Weights of a small GPT-style language model, trained from scratch on English Wikipedia: LayerNorm before each block.
Each number is 128 + 24 x the weight over its row's rms, rounded and kept within 0 to 255. Layers, rows and columns count from 0. The size above them is the row's rms in percent of the matrix's.

# layer 2 attention value, 640x640, rms 0.0877, rows 553-561, columns 480-559
size [ 97 100 102  97  96  94 104  99  97]
[[ 82 112 138 138 164 165 113 159 123 107 126 155 130 107 182 154 111  90 117 128 122  99 128 115 184 148 123 152 163 134 150  82 185 126 126 162  97 150 110 130 121 136 129 126 121 145 164 112 125 102  96 134 178  96 105 149 101 101 117 105 118 125 121 133  67 115 139 119 137 138 127 146 164 115  97 141 125 115 134 118]
 [128 114 128 140 118 135 133 142 114 151 112 116  76 147  83 132 128 146  95 186  87 103 190 145  60 139 145 118 104 129 129 143 124 139 117 130 159 120 152  97 105 100 107 160 117 130  97 122 165 134 150 113 139 128 100 113 110 107  72  85 149 141  93  83 134 127 100 122  82 123  87 153 104 137 149 178 134 141 180 179]
 [100  96 173 120 152 153 121 139 116 100 121 112 149 104 141 147 127 148 136 145 124 157  99 136 140 129 135 105 144 137 106 122 121  89 180  81  95 115 142 126 116 129 114 111 121 113 106 104 147 121 119 142 119 160  99 133 113 132 132 123 170 156 140 100 123 141  81 139 124 154 136 149 175 145 123 147  82 122  96 144]
 [119 137 167 140 107 153 128 110 117 144 137 113 145 124 118  94 142  98 187 113 170 107  88 162 137 181 130 140 149 139 125 130 105 111 145  78 164  82 137 157  97  96 130  69 100 126 118 132 102 122 110  90 172 113  94 159 107 109 153 116 118 112 148 140 120 124 101 125 114 165 138 101 178 133 147 107 119  92 109 111]
 [128 129 166 151 162 130  90 164 136 115 145 133 101 131  98 125 133 135 105 162 101 117 132 133 140 122 113 168 134 129 132  95 158 128 110 116 104 131 115 122 150 152 118 140 102 155 115  71 127 157 128 177 155 140 136 119 125  82 120 162 100  89 169 157 129 118 149 120  99 124 153 123 105 128 129 122  95 152 126  88]
 [136 141 106 148  93 140 142 120 108 153 136 105 111 141 128 119 146 110 172 118 158 114 116  99 134  85 146 111  68 108 119 126  76 152 139 137 121 123  65 110 113  97 144 129 110  85 139 136  96  78 110 133 101  98 138  89 142 120 107 150 132 135 158 141 103 122 117 152  91 124 115 109 132 144 126 166 124 146 135 169]
 [200 126 125 173 110 145 141 114 155  97 140 128 156 167 156 138 145 147 131 123 141 133 130  95 147 159 132 144 105 158 111 112  58  87 145 136 150 114 122 130 158 118 175 112 126  76 137 145 110 109 137 125 130 132 171 148 142 128 172 117 100  92 128 132 141 119 141 145 118  69 158 156 115 115 124 113 136 137 127 146]
 [147 119  95 138 122 119 148 107 147 179 149  69 135 150 199  99 104 106 180 142 142 149 120 131 165 106 108 144 152 139 140 133 134 125 155 167 122 167 138 137 103 134 132 120 147 110 131 121 112 143 165 147  98 109 141 102 160  80 126 112 119 134 142 118 172 151 110 179 107 136 127 152 128 128 131 122 106 127 131 129]
 [143  89 123 121  87 119 140  71 129 133 121 126 159 106 157 108 140 164  49 173  97 119 141 103 128 134 167 134 133 140 156 145 146 132 116 145 156  73  96 122 139 117 133 157 117 114 135 158 125  90 165 100  96 151  97 100 123 155  95 161 135 135  71 145 112 140 139 148  90 128 108 136  89 109 147  79 123 106  91 120]]
# layer 2 attention output (transposed), 640x640, rms 0.0425, rows 553-560, columns 480-559
size [ 97 111 108  95  94  88 110 104]
[[123 134 159 137  93  84 183 130 109 135 114 144 111  94 134 161 113 156 115 106 123 135 120 116 173 177  99 120 179 134 131 144 123 159 125 168 156 133 161 131 155 114 100 128 132 129 184 128 136 171 121 167 116 159 105 165 123 141 165 157 114 137 135 113 145 114 146 136  51 141 116 100 132  98 137 142  92 100 140 136]
 [117 167 113 151 150 132  82 129 136 106  91 155 101 109 138 124 134 116 157 117 176 129 111 125 146 136 134 113 135 153 132  99 115 112 147 142 103 142 133 124 162 147 163  74 155 141 157 140 113 136 109  82 112 135 147 155  88 165 136 156 100 133  93 124 139 106 108  96  98 137 103 123 116 121  80  79 152 134 105  92]
 [144 103  89 131 101 126 163 107 125 157  94 153 173 106 150 105 130 164 158 102  84 106 102 121 142 150 147 135 124 120 150 100 107 129 135 134 136  96 133 114 126 116 140 122  64 182 116 127 127 134 124 140 120 108 126 107 127 159 114 102 126 133 117 152 137 116 191 103 114 143  88 116 101 122 116 158 158 133 144 112]
 [143 153  91 136  84 109 170 137  90 144 115 115 168 107 107 155 104 103 133 117 123 165 168 149 121  79 126 172 127  82 106 100  97 123 130 130 123 132 127 144 207  91 123 129 113 115 127 150  86 113 156 140 129 140 123 116 127 117 129 179 143 121 151 152 123 142 103 129  99  98 145 169 102 117 145 125 119 128 127 176]
 [128 130  82  91 115 109 103 135 128 101 126 118 135 104 169 129 169 152 109 145 131 115 102 114 109 134 130 106 131 101 146 162 129 149  92 164 118 137  84 126 151 137 113 151 142 123 129 129  99 120  88 170 104 137 130 132 114 138 143 140 120 153 136 105 122 158  91 144  96 184 120 145 136 158 143 151 186 101 113 123]
 [ 80 145 132  91 154 139 127 132 135  81 137 147 180 149 175 112 107 134 159 131 119 111 105 103 108 135 146 149 130 108 138 108 158 135 154  92 162 120 138 129 110 147 122 155 164 129  88  92 100 150 147 107 143 160 105 120 126 134 117  81 134 103 155 142 145 131 128 140 162 117 123 118 158 122 100 114 188 101 129 149]
 [115 151 111 111 157 173 132 150 109 104 127 101 113 109 150 122 144  94 126 153 136 108 109 156 114 106  91 158 137 103 127 100 133 146 103 133 147 167 130 120 170 149 122 135 146 154  98 140 167 176  95 142 138 194 127 142 115 107 101 120 131 130 127 134 151 172 115 153 135 164 174 133 130 137 101 134 116  86 156 133]
 [139 146  97 148 140 100 135 123 142 132 128 141 114 121 102 131  93 160  74 166 145 152 140 106 120 166 153 138 106 102 102 172 156 122 134 129  91 137 149 121 158 119 100 122 114  94  90 132 149 125 115 121 144 120 120  75  93 163 135 132  86 108 158 139 107 107 142 128 118 136 137 142 100 137 147 113 132 135 101 133]]